{
  "num_attention_heads": 4,
  "num_key_value_heads": 4,
  "intermediate_size": 1536,
  "hidden_act": "relu",
  "norm": "layernorm",
  "norm_eps": 1e-05,
  "qk_norm": false,
  "init_std_o": 0.0,
  "beta1": 0.95,
  "warmup_steps": 200,
  "final_lr_fraction": 0.0,
  "doc_mask": false,
  "z_loss": 1e-05
}
Each number is 500 + 40 x the weight over its row's rms, rounded and kept within 0 to 999. Layers, rows and columns count from 0. Numbers have three digits each. The size before them is the row's rms in percent of the matrix's.

# o: layer 11 attention output (transposed), 256x256, rms 0.116, rows 191, columns 128-255
# q: layer 11 attention query, 256x256, rms 0.0974, rows 192-243, columns 128-255
# k: layer 11 attention key, 256x256, rms 0.1, rows 192-243, columns 128-255
o191 078:517514500502538464461542449498467538473445546467537497476470440596492476474501527492493485451523546523515491545483462548537485496590516440515478526556472463486539447448499512507465470519465590414459449525486476479515553475506498499510518481440485506542516579521409538491522491510447561505543479548564517468431468464534437440462458460500481447416421434481476425539556548509486508504545
q192 090:471459504477441513534437425467570523506439484506517571466448519500497472525453479444518483551517484475562534530471558455531504555444486504543442514515443482516539447450532514494538503454542462579483511498485554513518460523458522532504463488557454462481537489514498501511536458476482418495586458541490500424433508540558581442486522533436449508523496468550430493511520531535477496546433
k192 093:457496474480534569537482515446498509474544522575537556491487506441515473500458376588505521473448468455549464497530490405469482520458567464481492486510457419533555532478553468501520483500511510535519516507491519515576504525495480557568481444466580501497536556493505468511447509480490520506444539530470514437477542567538535497449514522433471474503541427562592511496520546503493471532480
q193 090:546479503514590483515553497520457520452456506499511503516545505508472507500535472504452489508471438566436537531475507500443519477506502549554435458519446484480519505617563498493464501546530475518434553502561472502539521502481474620528457568503441536542518511528464477473483509489461513501481525444512481447512519509505460514552544516504504508505361508475454528540552512490497442477525
k193 092:542496448544498516490491479508440524466459468420470516474529514515535565500407553390452546517537515509424565499491503443468467510478474493510450542539527482446498544630508437472523474505489489498533502506492445510463444466440464517478509562518444469463462453505475524481540519478530501495499545490507473478483567568523493477499505482496510483473463529459537500515514526516499494497535
q194 089:568467572579514477425488473419456489613510450465588512505509553548491480437525494459519530634516476508440464475565576470503450522493485447537563461515510534580485564479526451516478523455484548546488497568483505497446497406560460509522483512503508516473528490483505517580528507491550488518495526472551489496501458465528497523526510478506455485504492550516475475499503548439521469430497
k194 091:460494514534488480451443462535504401475553480526523523510567504524512526482564523517496494579548468472439530420578472489489438571465485501624532482503466547527493494492593468512523500521464468517512502453538427475495492527552480469564528497528505502513431472512540488461482555471541464430515490500530566463522494498458485462543572538461496530519512562501497570531448518455504551460566
q195 086:626501534488495447477438466538442527529543484468513468449429467496519501452513497432453449534467474484487511477496417507419512434495485530520451517416530439479484471529607469491498580519522482504490477486528447517545456481506515561482462426532517459513513473449473479465489486544452567511567492559503529457427465532472490369544531479519497518451482495549490473491500434499521586459496
k195 086:537501540494486519486583472437486453597500508513455531507469518495486520450468493539513504356521518442477478529517483552476535477476546493530489525501579468481517501588550470468471512481493507496492528495502475553448544427512512506533431434507598464441502473530580459539493512512485454522498503469430488487443472484505473495507507515580529500466538436428505577562481498489472625474520
q196 085:538570439549453541433469504475514574489466506468494566548537498462465434430562428488448518556555492425547520462540513450578468531446488492542536571549518604510475511489474455529501480529515489579483464518445498476521587557546472490504549478446464516504495503416515494542514476509436486514491491555539533555540474506562446486531549459556498522530480547454485466531443516477482528563505
k196 075:512457517518542491527505448489451509473449540475408508507551504435497521438619547528454549499384506433535483505515510500512481514493540473579563546512474507555540594446492499439474447492535514487505509496509453459539472455539461522512489597545466497475481489403421449502475538481444506482472483513493473477469484447492453484485489539468484488561454501485574462532490518474547493559496
q197 086:436522495444545524477500507496478517508488488463502480458469504477536496528475471494422521460463591565483508512573484573526572482505504457468477491525542532556513475505511426509466562438482510480541519570457587511488451461489537522390528590455497487453535517474499558561534597514508535540514446499540479484450454546503501509534527410533543515517464502475556532492544483489539500465553
k197 088:527543472479506488495498520613538507512493453492437485458504481499501486535491543481469474505452573478482503425492478500480530485506541521532494476511569600492514461531510490491436466460532499483525386484412516502512505493509474503496589487546483474485527436498511515527517546453473577504541509561530451541447526592505515513538448412615539438465559482576536464503468509410514549486540
q198 086:618546538543552541493497521415550488572526492512534536472422565456569516553489482509514489567515504509509431559445451528582400533526478493411490484478510451482593477509494524487401490484450523499464439499570502513455506446520471508447494434515543485524522504466563532466472440519503497584572562531493444489568518580504445496491481501499524466466454514514481500491449561443421484499486
k198 084:573510474472548497488473518492469458588477505468455427511500462476562425498455475488471496463551422512427488498518421527549543518540444523454518593548542483462543500473539563568377446544465511522434466517510547552513534534501540529462456446502537421506565419414509596487492471486578454505531484468457501478546441482532513524472501498498422515476477503447475486524461484470502539485469
q199 092:504477473544535469541546559506418521491488508534521499492552473469460504504532547536495508499454514514543529534504564484457542491639454515472505457448441451513530387502512533374520480518529468481496583491545540512478540474506532473517521551414465492435502518522485469558501581480495457555513516490465517461500488575489500486505537507402484560465503463544421459479559404578477565544533
k199 086:474422475513457497477488460515505500438483471537498519536548494506414522506511444370498516511506457502520549455473557587447513511538501427466492519442515521483483506495484484463504471503481531534573546578499560504497452473488459529437560476461462517485555443481469435496481517526529598501474509541499516471458487441520526501435514507537472507482537540516452473533504421456517521468520
q200 083:551542535530547457525506546481524505382485498515503430506493554427455446524521478491414542426489499496527479475484581519496493516491487511468406494434473457513465476514480507520476559509461528480452437436522533538498515407522446528433550515462428585487557532485507510546531459449464497486474439531436477533454530500448476554546482534460472467483514488468483495556475403465508515479543
k200 086:542505500485504435520503510505485510540466521454446472531469488519439562446522446409549534422434464532578516530496552480533495530465484497462491464490510521463518508448480491452516483457540540507464515471530449477505466502516481595512511480509433520477510477444542555528530462537509509417533483536489450517479545410454466516438523535477477508536520480534522501513524459566475503483504
q201 083:509444501418512528538468557471469522511627488582498517460481369501515523449534518493482461488523459483489399525493497455421502522545511486570488527486527455475524543560488485529539500484519477552562582564511541568494472560450512584412503509415489542495500570555526523494509454470517541448475465532462522569541482464499543568522495478504556602470478415567494637484535481494538513502527
k201 085:481566459401527581439466517503579485483526513536478539499487480530591527486486493434525460458515400503478502568458554454453486415468484452461415503570506506514572547565462549570489499502497491476471448547504497521522434540522492487474527434497478496520513537488513467518429438497506514532463510486536543541472497420492524544511525525497543501439460461495500564491510493494552519442527
q202 091:633557427478533486575525467490557529491455531549526478522536506544475468458511450466469494497489509486541515538471481489547510550482509613502542512440621511483523506421491462496487494520446500452502478405532558486553511490511556520526472438457471502467552463417539493474540526499533474458572427570578434507569466509450486525530487474514454534478488566561496489426476521437542500484562
k202 088:515519477498532431490552431430487547514506567400489557541453472480503459479442454572449535492443557518512473509605523502496436481598572555539513556565519521513530464489481385463511445465495462535489522411467516519512448505470553538534487456465467413441473488415464545515562546485474516516514507547449437519538499505518504423471531501526441568422502555523509505439448467440464440488473
q203 088:504460464492500500453560519511505478443575509528452560470555484450497444536425521551543538550551441508471533507523561545421537481478388523562510522547490482533479422524534458418519522482469513514552577512522466496535526538475500543524529553554565513483510419431508522495493457506526575403545485416447477460527498489523482523481544483502449486538540479523539376527515470457458516478437
k203 086:571515524547457477471533395562514514433495530484563405449563511422521495471561519525478542445541378462492549526542493473511483449444501499513468505548432491499517415469517478535566417479491513448506530561517475520489514470558448472560523531507522508597518566553559517551469440498494467467500455499484528438504531483590524501474631509580517524449585480511489506495468445466491477616480
q204 085:467535552511446464533498536459590436457487474518474499496534470506439518543521441565535511496460465562522552478504500435470568525508535438485480456481506489471494465512471485517565480475508486503477499507512479480528529511440494479507479537465442506438454514542505552541477436479465560488521487486513439442507595522481510455486462444545533516522467488485476545479543427557545434450520
k204 084:534502522546468493528440513494520517415508463549566492439530502449444515484496476479535515470498550518475581533555486415570551498504484448490593557502514446439535544494504487523473535565574463478467458492463570539548502520486451492568547437496441545464452458478552566569501532539439549554476513533455496431470513538461519462518482544538538488448529475511465502483504510492480554517535
q205 083:538521502567511585506580543536555449474463516544505487519426511447467550537502488554525544482515483540521510495529416526484470458490532435518513493517486511485451469437561476453450477491566486517504545460535426527501395549533535550520425482523533545480582532432476455503518536566541492429458531522511478448512534480541461490508437469538523533458463550511504477492501451508468532501519
k205 082:512532523516450517445561446496509544511408557517488489543477512532490482466414586569515514442503502495481597520490476513509533456480542478500528455487467503484508475494527470417417491506531546500542520499507517506536492487522468447507447450500501538470561468480508531501422527484569465441472474564456464482480554527540483582583496491433479477498475491424517539454485543495481529492473
q206 097:467485457505479445477438440584542487555533488473505466492451498517523518538433492455513582467513484501529479495488551522532531458507522538447464491492559513513481532462407475490506531451552525494459494451403488530479521477485489496519517544480419430469519441501460531563469495521492439485514556486490479498569501480525510521504562605537490489527604409446552490501593569454474486469530
k206 091:462502511577504473539487486597505472484543480461455524437488559484591415501465476500532538536414505541497492470459543458485484562512499492491492508512496507526476445467472459502502474554465432474483472468542547501461529536453588510516526520596502530504547448505585477459432462526511461495495477449519501587563540532497475513529453562460426541554521516458422451513469502526472432519469
q207 092:532478511577570403538595551466450480468458515498438472477505522544488509485457518531461532443504472510534589517466484519437468525485447529481531501436471490448485506545547479552436460495614509520494527563531456517463465558545438509501509550473543440475535522518502473574490449533519477478482559495440537514469471463539470614512472499372504565473538429516468456403564481497503464521446
k207 091:465476455502524388508549538558472499493475494553469517483566577553502526421484556434536557486515383490446539518529535506511477527445459514583484491471496514499442557546479489455507565456521465471445486607473478556489404500567437481405499471539486513541533506520516486479440559426416470509488543483473496566462449469500531527508543474443497564479545505510467489407521539460469499466500
q208 082:481491507501560554507462497537500469548485444495563467461495507474536396503437531499518514469533503500511495485541430493514524457475438535561486501552579510483556519536478383512462500418502475467533461430511588454418528482491488449550462494552581451525506451546486573554571508550499493521508445491535522467494458515521494468488525503471476440486550499479514556505463482474562459474463
k208 085:448498417505465470489428512574453497538571477504454470522456505522527499548490518477510470460471567432521403460530450568460478593458501504567488460472495463452569539448543468554529540498551364498528452482477536512509465490541497431548529479488540516544449506450533518484454538495487438468501556375492473525481475461562528482527509554515519513474524501535514511510503500450558505512474
q209 085:515424450471458508397501566473515512469534465498440493430468464515550478472497476551497461486528478475499493545482525503483464482452463521572551511498474482458563541511493535509502496528512559482470492504516413453521471513532500487441503580505477539501527498475508528452520483514435535532454521453553516530512518489443541532511477457511489528501529509441551484541490520508479496573458
k209 083:535451515537470451530523527504447470425448565517494512525450380555473516514466554524438489463462406484542511430452461474499528489462445468487473483509521495476513536511509512473523516530516508492494498551466470487496470433529458429479455546569519490513530530453498491517522546478524505545537509464606525575537542546559467482567501484493532519433557596511615509465524507477492460515521
q210 077:488515544532509443476553550458577456490563542491459489532504523548532566444499502513509517533480508485510506565511476499511465540462495478519501486524509490538423584477524476479511483468497495498502496598495519483483475543462509439508583574468511575466500491455567512554570529536534441500467483465496448551496482577514502518472487487517511494506454495487528496532552528475583501521483
k210 078:466582513629538408490488473533559520429567434481430525540463514470519534520521527567531499519463490547386512528497533523451504564495507514578500539472483542587530520472464538421508484467454505443492459549519418459501456547507588493569537538436573519506500545537512593471421554502559454430526467536520469485519502483530488476484530503487554441469458575523503461532576547448458485491456
q211 094:541466494469480451521512496489449523502541449506461474496486499565453549501567508411491491520501513445498488528521426502467480517575524480477490486490495509528528440555482437414482512472548509477477581567500426469466484577505457550542475541478478506475527471459561518493534548488426566501491566457493501433521525486526497607505469451474499540414536544504449462503572532545475545432469
k211 098:536545520596507453577476441490430488504511445606451470537580487492491500503532498435472549507521514514462530487550486529490502550486426447516521492484551478498515525558483533446474509488429471437571534679517513453494528511477469459415509519529430438492586483530437540529533484498489497538512524537501483474462465451580499482520512488468519489450558508438535497554516472503511553482534
q212 084:552477541495436495516515473455483474526539513454517533491523454525455509518487481526477544448543492476552545563493480469524488483544504562500543545492479521552492548414474460490429490486507489399467534583476481541456497504485461446542446454539539469532507539585438504455474511484520510510545410482448519469486550500422509465452492562545471557567470485442481480532484415586507565553456
k212 089:493522549513465500466496464490477473522554521453536545447519493463506536508509558527547585526464481500521454485517519554505474525489467508492521490547528491500475502468460454541507541520471485487508516508446535535524514476485504478558435489484523479519505557539487502593494508481528480480493533543493357496533526506410535493503416395511531473570509466471480450443466498487487538521474
q213 088:437427477534493470473480501555431467521492475487551529481466515501491569451432491501479507511492534529478499493539531493539482570516512522458496519510527398538499533455519481486512495518493534459471513461512442480562561539549476588493528551567534523432476508476525548502560494510534476525522497456488440546598478522552552406550517471489512482512523574428447549565480540584487520420423
k213 087:544548464563437527542472493551484470476525530537486500492496546453537524493543486538450493519522489511532485481469498561542499511545478523511493473499487465599501467488565486494465485501424528460524523522552549552526591462476501512536538481511541499496525461487466498492570468446587508456533459405453472533567584512576558461525509492504485488427552514511449563533458491407533522479543
q214 088:456515464506458568558441499551538504556532474568492433555514488481433530572514470520480454457582520522566511505434489502573546456458470519467473520525481463509544540535419436453484506475519542513463508554488493492502572547495520491498512476462499479473502511516491438475518524505433530573530474476489495479513544454466454523518539515499487483477496480379497552501508478515400491474507
k214 087:404495493472459480550553493489559527564481488556506450495511516477488452482571509502471470512438552470520435482510477554502484463492455539507516445519528544454516462491491504500486552444405502471462481487434649416489492501485551450430440488437428455528534563456478486482502579529448484554473477469446458473490524521409638507502477555450550459508503486461438489475457481462482532475531
q215 082:478524557563435471504537596519477420473473510471532450468537509549578503521545513498458498541539502524472527495478482453535484522424510499511474474546542532457529528453511505477475486586530470507390491511463570475579518540581504483506509505533539440447467572464507463576587561483487542459502544399505501498476449564423459506514467478549484530518559535542496422433522438514538534539489
k215 086:485436507492521479498500515457493490416561383491480517462532564472579499539513468445532505495544560505511523468489456497445544514466425570467461498523464398532506519435446517443474502499501501498544539557500421569546506461496466445516520511496410480446394503538527517566509501523540480478562518520535521514497461568502494508482493533513504458509497565592541510477489472500490440486519
q216 090:471513450549503435505484518560494478505467498509523487497489438547478522523452517487477414499534519407516514474422531453472470447437472453486533573528459510513523519480436530519477483438511506539488481543383525472481504487540504524524533504485431508540559429546525460507533569561463504461440508496438479455511396533562480567512443447492563482509562541567522441518585450455538513494531
k216 087:472433499542540576411490532550514498443527525494455530591510559413540493509515507487453442470541537495482423548516536435501487512514508438469478525533456562498499488496513528529518584427489524505570445504575538526456463527570521499470513495487479518491551456542512558566485508510484475597548490513489539448480473494476549547497459417456484526510553591497556477514520494413522528517525
q217 092:485519485502557508429391527414483461555528541528466458537511469443515473535509469530520561442508448534512478445439401526545542538486567527420509437462431450545487443489579382551476471533501529555482475466533510562482546484508451578550466548555542522500491557559475543442527491499501505511511526486567518515412515428551501469519527498495491559481476430557530535512463538580490532555491
k217 095:468461547566477530444460551505545500523495512515505534457533477429501440408531495514456532502567435475536493535434509463537457503462509534527475537483431554453550511543527501449484485510531512481469467533511474512496537579507395504492576543508543531526532501491483485541521490468454511470534546399532455564462415433536505497540418503520540503500568511506486522549549500522483506490453
q218 087:544461423472523512494490509499474532523454480520504523516535515409536518519543522473511484460553535430523517390491482562573540505461434463533445503525491411488509564516477548533504488544475469475454445442438524473452492508535486474532474420521418531423551512479539494456563499511506495515525496530481442447524450520505543452481521569552449510519486431504569502504527532533452487537536
k218 085:471501462503536507522504476511456492571483595513426553484486500542507526492494477580412502498522459519505435421547457555477456469498517528520472488429456470467526514513527460565524487600477512550540488467500416496571618514442461411509529503436441492528473534480474468521493506478501566531539534517504453491509509484461504494514436513543519482587466497524486518539441495591545522548502
q219 093:471465487453419477473416443480524484582480454521441482486535443440462462475519530467420526539528523511462480505536590416555486520454495483482491415580560512477470547512415510462450485502504485503449504542514434502497475543539492516436498576516536461511509489539523543465553515453516518538441528474471502520492490488489539463498499526516465521599542526482547474506529533487523532436530
k219 089:521490526518531416544409440546530464464543428546490483508436507504472564557501500542494543552503478538460533443524551506492422524566510524524431445499465503479496475499434507550468489505504428534569527468516484465548505445555485440438497534527511483480450455504507516484506471496517447571444522476557465602438457514532455575555536466487507489515529568492420462538490433535478470462454
q220 082:525494443442458550461546486512499529496484495563501474506578540499513494531508460557538494454398519494528485479434455526509462535569559503534539491510505472434550485551511568514517429530492472546535516476547492513472471489518474485521537430536568476463500447550489438513506451426483565494442515484511502506529507457490552501479441519498458494466551512493437481526542454613516513487458
k220 087:452498491430549608532496466435497477433436454470467502428521485557466492557523519557455431518460503492544506557514490523536450484502571492403535483493504483473464552511486525529558532537547485593461494492499527510477495501536441496454432516540522483473465507509446450491486461463493483512535512495447489523459452503482568509471553495523448534499576517476439500554492447543445449524448
q221 082:495538561475513427535576490504456568467426560480491431426526442558502530510526436489458586481503524470510498489531485505497468484496503506579573489496446530523452470451514553476450526505457514471576527501422446499509549506465470496550463482485504451519474454535512466504450545553516530444465487535472427529464532498539464449512470487486534511484485498530503514457558537556479583429505
k221 083:482578495559537483542534520422488486500481476504561495460502516577521483487502438454435569422562493463510458475524533473495474550507483434532545491520464563524461473548490524486540503521536459486534517537471542526521556494476468477510535495490473508452534424540436508566479565603440509522436505446491436543480523479502528541523485479436535496539492447476491453525545564505560531498501
q222 078:509519512542458547553498478560523486545546419438525457500524470480569429560507558548545469454432520492511472404536585594503479474480465508434595492510543455524534503489491459539494470518471523571507519497490585456457488515472487436485494537503472510511531545544522559490541526482429514494432542528476497527431540418535497533558564555478543530600493517508525503430529497509597461589525
k222 081:467502527565505481486444476507510496481627458493500492503480438476551529539478561512567423516536532489561359481481499488586463520501479560493495513460552570470465524480454505521460577530558478537492515528514501454488499507470486514462488489543476538484515512491554462387476497467515532594566505467494526502524419553585549530557485440460477499513498481539530519561500440528577419572494
q223 088:562475464489479507494498473411507487409463535430446556523578514580474499488523451490502502472551487450524512474591536495526511482492547446558489526597572480483558528478475549426462531484513488517469428501477482517517445498522462495461517480507499474456512437506539582540515521523503516492558415531550545484507527541467465555547553467518459496532510553539507443484521548444558514532465
k223 088:582504481378482515548537479483587449503469412508408494509525492543467455557544591499454559456526462583551457512561470495545518511498456489536469493477432528519574501551548496443510532479443496581527506531548512569549529495542468495529493480542515475449493492544482539497470506476511503482451476498518516523436544522490468497515505436602478507532457516501528505514515461440487472468451
q224 088:511490478511496525494418444512483460586508507479461462455483561508512487502449538490493557589481555473510529496507537487461478509514447459503418499582567573535445502455530515486379494435576516480522457464497492519501510547536445468531558486457476509461484553469443569502493525521514565507494458507540447518545503481477543551457543504489442438505471561507428461519498525482523525564480
k224 084:565507504525448441508476470452451451494407501525495509501549472540480519502520495461529516547513534544506519475442464474530520524554578545474426466589548449481471518458492441495452547518457516500542548433479456474481478532552518514527513524520457571505560509521503506455504521503527518518519456512525596494536451490591498500532496509439431520560513500509475477510491512438511424530514
q225 091:486470472416464516447567492495493570462494467552459471520438470472521553505453428481488493513503547496521482433500497532565550502453516529468454481513548567539525504454453510456530537440429508536487473466474598530484565522550486488468510494470466461589603476522495584475481579491432509465486554515536497538498551550532473561488505485530534499445488513474504496515486537521482541583541
k225 091:516540533492513431540512538488487476501429489515586462484452487478533554484506506509579461462470555501547511449361526578503537417466515423501457506462505540523538519507537466563466456515466551523482478507476459457516577458532542550525557566474516466535561537493453445514453460489458485502529531481473535516536500461490459508387525543481516490538525486508504482446467502535530520510586
q226 091:483493494403554490499535488509469479522462492572515452581412441492502515523508492516535585475416573553484509484481476548495587456480492454507497459510404515474579513502484554431531534517507523525523441521510538427496507420477559517503511554495552495532439463434499515497516437537456553436441432470459474460456504454508489530554442546560586490529517437464465547482510547486523410421503
k226 093:527506536518610487443528481530466434496517530473556474454472514570495462523442524509485511519495512533481553484457527545448477502452454536505507537570559462443515494536544443474521496460499472547428402396522491486571584511506505458476538533536427561531569448527407529389489419557408603518535448440458472557435510550461477423560481500501515473448505530523468513451488495479509488534515
q227 095:547579529493503582522513540543477507573497482498552487535520497470454541427488538604500519552485460589521451567523510527441500479508486505424489450457553466448534509562494489495452454490589486453470565494539506444541424587460420530476457501553555522485464511531458445515487575477472504442469555466482514471509559579484475527454491475462577516503497513555407517438497448526508550466505
k227 090:548519451519450548497509417518514505504498470469577432477473590492507486462539479531509435523556516437515571506447386541534490485503470503491471519460622510491463500491467508511407514517478529501486456524492559523447434500543505495455513488558575560508513531514494553525422548465509484496550554484468480486506471490564573503444500498499484503505527516487547510470518506512465533528495
q228 083:460520561474503536465620504495505556461501474519500478459482482460444527510516521492502474493518531490550441464543576467482429570501574508516495471484537474514478477460433496527517473517520530419511574475453442444545541508572469519498411528431529500497486451549517476590581488481505460539521514487570531582492498549470468569512529481477441485581466539493511494485560455515540567476529
k228 082:477495491562479515470449461462516452458492467466480536496517571467495528459490561534448490458544497483548537491549484506454499517536472521459496489486548545480458525485477477456494422497530555566566506567513488499443449571516470541472539475458447473559580537533553476541500485504516458558518494476535496607489527514518497519427570508506468481444537426476486415541567481471458513478523
q229 085:513560535545484483505489496533462511506500486552469532481489459542524525467487560477458463604504496529475490523472438454462504472526481473539542584621505417456502518510547475575536472485502511568519502509457494547479413544471487520539507537543380486524458440481438444468409510573484584464486569511537592485481473546475454580561473488501490439548497506568537492440473514538494484458504
k229 085:529555518525502501490529525510516458445573564508496442555535461545536468500481508529483464456488504513457457442441489473430538417506516446515484518530447495501514530548479534559461540451414511496476486490396442464458494488486473535484498450496506500475445532514398510473389449496523495534507480567517547510470523477468438493472518497544518521496425510536505511512427533504484505485421
q230 099:528504497516530506540487542471516556534560479501496493575509529520478501525465567461490552564492527447492491495524532514455434488360428515497530458505520530511529585533424465449466509443516467534488403483489489540562502462499483494496513571475472454454500508472417573508586548525502489480522574500443485510495518551481493540570507517513468456492475564468471478536596581524533460457542
k230 087:548548461506495492514486514545535499476505480513520471597533543518513549511559518456477502548520435501431439397471451487520504495535457442567437505488531553482542507485515511439474582484426497475499494501562500509510457475516534555495490561456492528577493427495459508524523461494483504536507440494518527495533488483578481552584469456529472515511543575544483485495478546537508494526468
q231 082:500481462534494550482407557482484537448463508507523516497501528501496579435447482465474459549492546483521485476490510537501463556535470512449532525443550535444539582481444544506512524471482500594485471482465480477491428463533477473490510445505411503437604502508493536484483475494522558503488531488509545533511501505464556515448515520484476521479475496490444499517498548458512467490565
k231 084:438431458488509417572551566546518495447467577533426547489462445498509522562506531551539468521515478468503480490392509514526537463502548485416482442496487570499513430546448542473481507582479459577537480501502530488413436488530477477478495515509509452480478526518545488514496486445481556518525523475480479533457519563485540549529542502558511432593504483467519534506436482516478536510503
q232 087:497507433458452509544488493458488458498486538536546450445499461476494432480570453457523453552527557483511488436447516528524488491467499532436489540439427517458537472489477487530585513534557522507496520423518517480517532515550460466433486453518432560546433487547472467489476559506498450509557449487564514515437474506531577476531506535437556476520479543520532519434581493499528520502450
k232 093:529516579455549493594508491507507481580523445498500507504530503445441466502437492528529427569532540552505419525455475443500544486495496486453520491514422459429532493496431514499527478520502529480515517453484497531500432551568469475551481472539490535562490452504442495538516528543498521509489487455457504459490430436551512434484491484432613544429475437560498510439541494485485508497518
q233 088:473485461450486543529491521531501499459480490473495500491550545503546481500514477491387491541503533531496515467438533489487409490539527501505513472536471474527470599489476497558461530572445500437521476489453469522458565563511444545478477524451433511427525555476498527517574521491542544523400502488432463477514493477494499511463537515529539519509439463453500478468518452532574514417448
k233 089:459520532473517456464483446581524464547494528508428506500535531483541478524502476521491545540490496516539513551495541514434448460500520605458464406465534464471468515524482496501440519468495524517491480547517535573474549505436478588510493467514501450524442544551430471501439553474528454535514489504578514456511503536439481500492455543489497513500530535521529460514525401458472468415467
q234 093:469483491465480499467507466526501466512513455501437467431465511455531519498472455477509576485445517457534421558520556430554457538500473478525530504495520518466516490593485441486535522445504502544488507512458547562437475524430484481468486423550579491531501498494453550497500477513445462496474479520503477485513472549492544517502462576577410447568540525402579515566474569485538465527541
k234 086:522486518500535406520478526535501455497496483563529494476405495489518497475488492492496472548444552409451463417471470537491508472517553508519399550507499497463507467537518442562471539490589469434496538460477502516440526525478591565525454516583527532486461507541555547483500520466490497485475440530530471562494524487528478491559445490502445421520556519487512492510537500475510527458436
q235 086:542581545548468513557526494532396489443468494473462465464454489517582503491485503561496503515554442495480514480438456486449495480552532523450506487563520458482527418469513518468547570506436458431527565507509541570524576431495544473517489493458565475440551474529475528457494482511509537479447446451477559535495475475462589557514484485474545494465545418461483517493559447469507493478572
k235 091:520516435500525525534477548546491486484517440532550546502446494513479522488548400486534481654550443554403483527434489472489531437528502555434489453484508498468445439467495504426545467544499496485476599484536506491469468510534508540514522509511508510484539564506486509467488512489549454410555457471473469526576516501519526488569457436433471497524540447463524484530515476471462579523512
q236 088:532491475477518521538571520446491497591455527447500550566487471473536520476534517544541517550467509487472532432480511473448537524471503583460460406535514453487484481437468437521490458506495507503473542465534389483560470518514558548485519552447547456519555483523542536519509440505508467495421472433499501473533517571468482558492562546418485492470543498524510492520560411493462556453493
k236 083:548536494513526511497469494492513508411565484450491477537585593419505476496487543459493495627528406517524507474565427532565476576488475463551508496438565494483451474490485428473520496493367506537526469451528561453519492535500479489466509411445544500474471467595513515507495501471528504551481482486498476436478509591475491557522504541501480550397507493531475488496481486530587538507481
q237 093:515468497495504477498488514578538460503575516485501539462498529520483500537464460512502467521518529444563501531518533438529465491475451524457461491515523515513533473442481458488443562454502550463546435474466513464534425508467520460410509553466492481470424505551434544459604446435584558609481520498469471479495437513515450479494480516497570478515567526413530486485540521467540459465501
k237 091:482492540432515486513446558496454458475529430486502524487471505503495484442483540435525484521555480484546457468514488482466534553551506586454440460538575430528542480381504496581475522491465515474471459440534539483534527523501524540468541545531509466526541502479499514427516464497497486427524499527500508478453483522514457442516588512516522465556487455407473576433504503464490549573531
q238 088:453493551452543512471529421532569489510530476443507530443485535506490492496465538543469438525537476530491580507537473491526462474452494460430497511469493541488451536498422506544497490504505519433495541548439462493443498483512471481510499540518451528451496543516487473475469509561537517511562533578531525478560462524480477432466434485526570511540584551451506504541509486496496441507502
k238 088:534466533477525445482541545493544514507536538442506497480541522541484463539482526578564501506493425505493489464521532505465580530478486513517596440446579491436465468464462533553479495483505540368536510487545499569455464513501470487454460524510529463567510510507500513515486545509504551460557496511574514511441508641532497473538504490470549487515489539516534424486507519470465543502531
q239 093:558530453512492460422544563507516513435512512542452593541530471569485496517449491518491589543495510519498495419478465487495471483517495481508458469499408479535554490488505470516531567491444456499635471466565481484517568502478480473536559538521548497484462493484469426476556536467449529454469553503470385488473512524566509577508530535464525482479532432496527460474534490482494437507478
k239 093:509499540520478498480502498595513530457405491395506538548554433590523482474517548411476583502507512465508473483468489449481516463521527440460529465501444514548496528523523482440504414486462430508510447560559480453485522473519542541575559547518518549508524489424478518453508492548483489479445584521467490507480513516509479500526546515485507467462475535551479463554470448392517482511459
q240 089:488480516584527485553488468522576479485498418481495474468536503477489506519580527499509521540531572493558475552556472563534575603519573502451486562516449486491540522450547472447538504501507424509581458527548453457493449487516499503478507466460426514490461435475529490547493417572527460435497490549494498550486427532525501447463461545449488563434465551603579559533486468441507460546548
k240 088:500588533465474539528446568573528537561462488528537499486502504459472485464489495564542469490538516504499414410529498531532520506466536543441529575518413473484527474464507520515485504517585459496544422544462497493497528504521463531562475437449497490507561496466534430496551503518498549446524476537446525496421527485518559548502548418534500513522401482513467510450476554472545486454546
q241 079:468549514557558504474548470517479502525449524473467501455551559519522439435493423486513457579443562576482550525493493449554521518473527456473550520499550520534541537481601548499555500493506566554527502490519465454433515483487597504561436509538441533445528539472498464485576482523481523495528488499508493442470496521489480428492464510451464522462474518504495464472550509439556518531501
k241 085:470509523486490503447501508445501441476446465501450494522558493486483577523516527536528474528519484452480564471511527537496513502443556531427467469534510475506467515502568496505531606478475492520498531434505455470389482567550441506544492499506469495520483521542535434446528470468443515479552524509456516486413479489509535483513483537508497539522505467506512522503518489448476512516473
q242 106:406490517496464462523485472447520507485443525498481528495475516497503523436503477505510567456530458449497439532511474531519474513454502492585459565405542535543511427465525487539524515519505465446436443477461568482519478431438505474529519457580485556534509487479535523450479496486561487523537472579550464535487462510455566471497491529542535545514472483497481499526448478512534518557502
k242 093:497553510467442540516491482422530492522482537489538539490431495532479479516366494587553496519434568508509417578491557486502460514498576426499550498507446482501454482508494490515539413486544584496439487459458504554555455417448546527559540456509515467495462518507473481591513525485516554435502517521466539491532487472465420450514468476470483563505505471540505473465582475530511510543459
q243 077:542434540535447492545443559459487528515483511525551549493507525473481520480478531456544569519567497530523514522518493524555565474508512489525442481519499460534511580490527442469496461487462518563494554451496533454498463480441470511474452474486505528510498487485525507429529408470511483513491459530572523544482546400534451416507562449513490445507522492462531472534460560399494531476513
k243 083:509395477440483538544461496480432518474551569540486528461467526485469522474448534528531448515482458496547570528511517502458563501480568453555535476463429432487524577500551494545489423500474474497460483509551479465525497453539439587434471464510477448542474441516492504479550448531535500459504543468476515502500519439523467480559512502477546430462510538442505492569502507448507508570564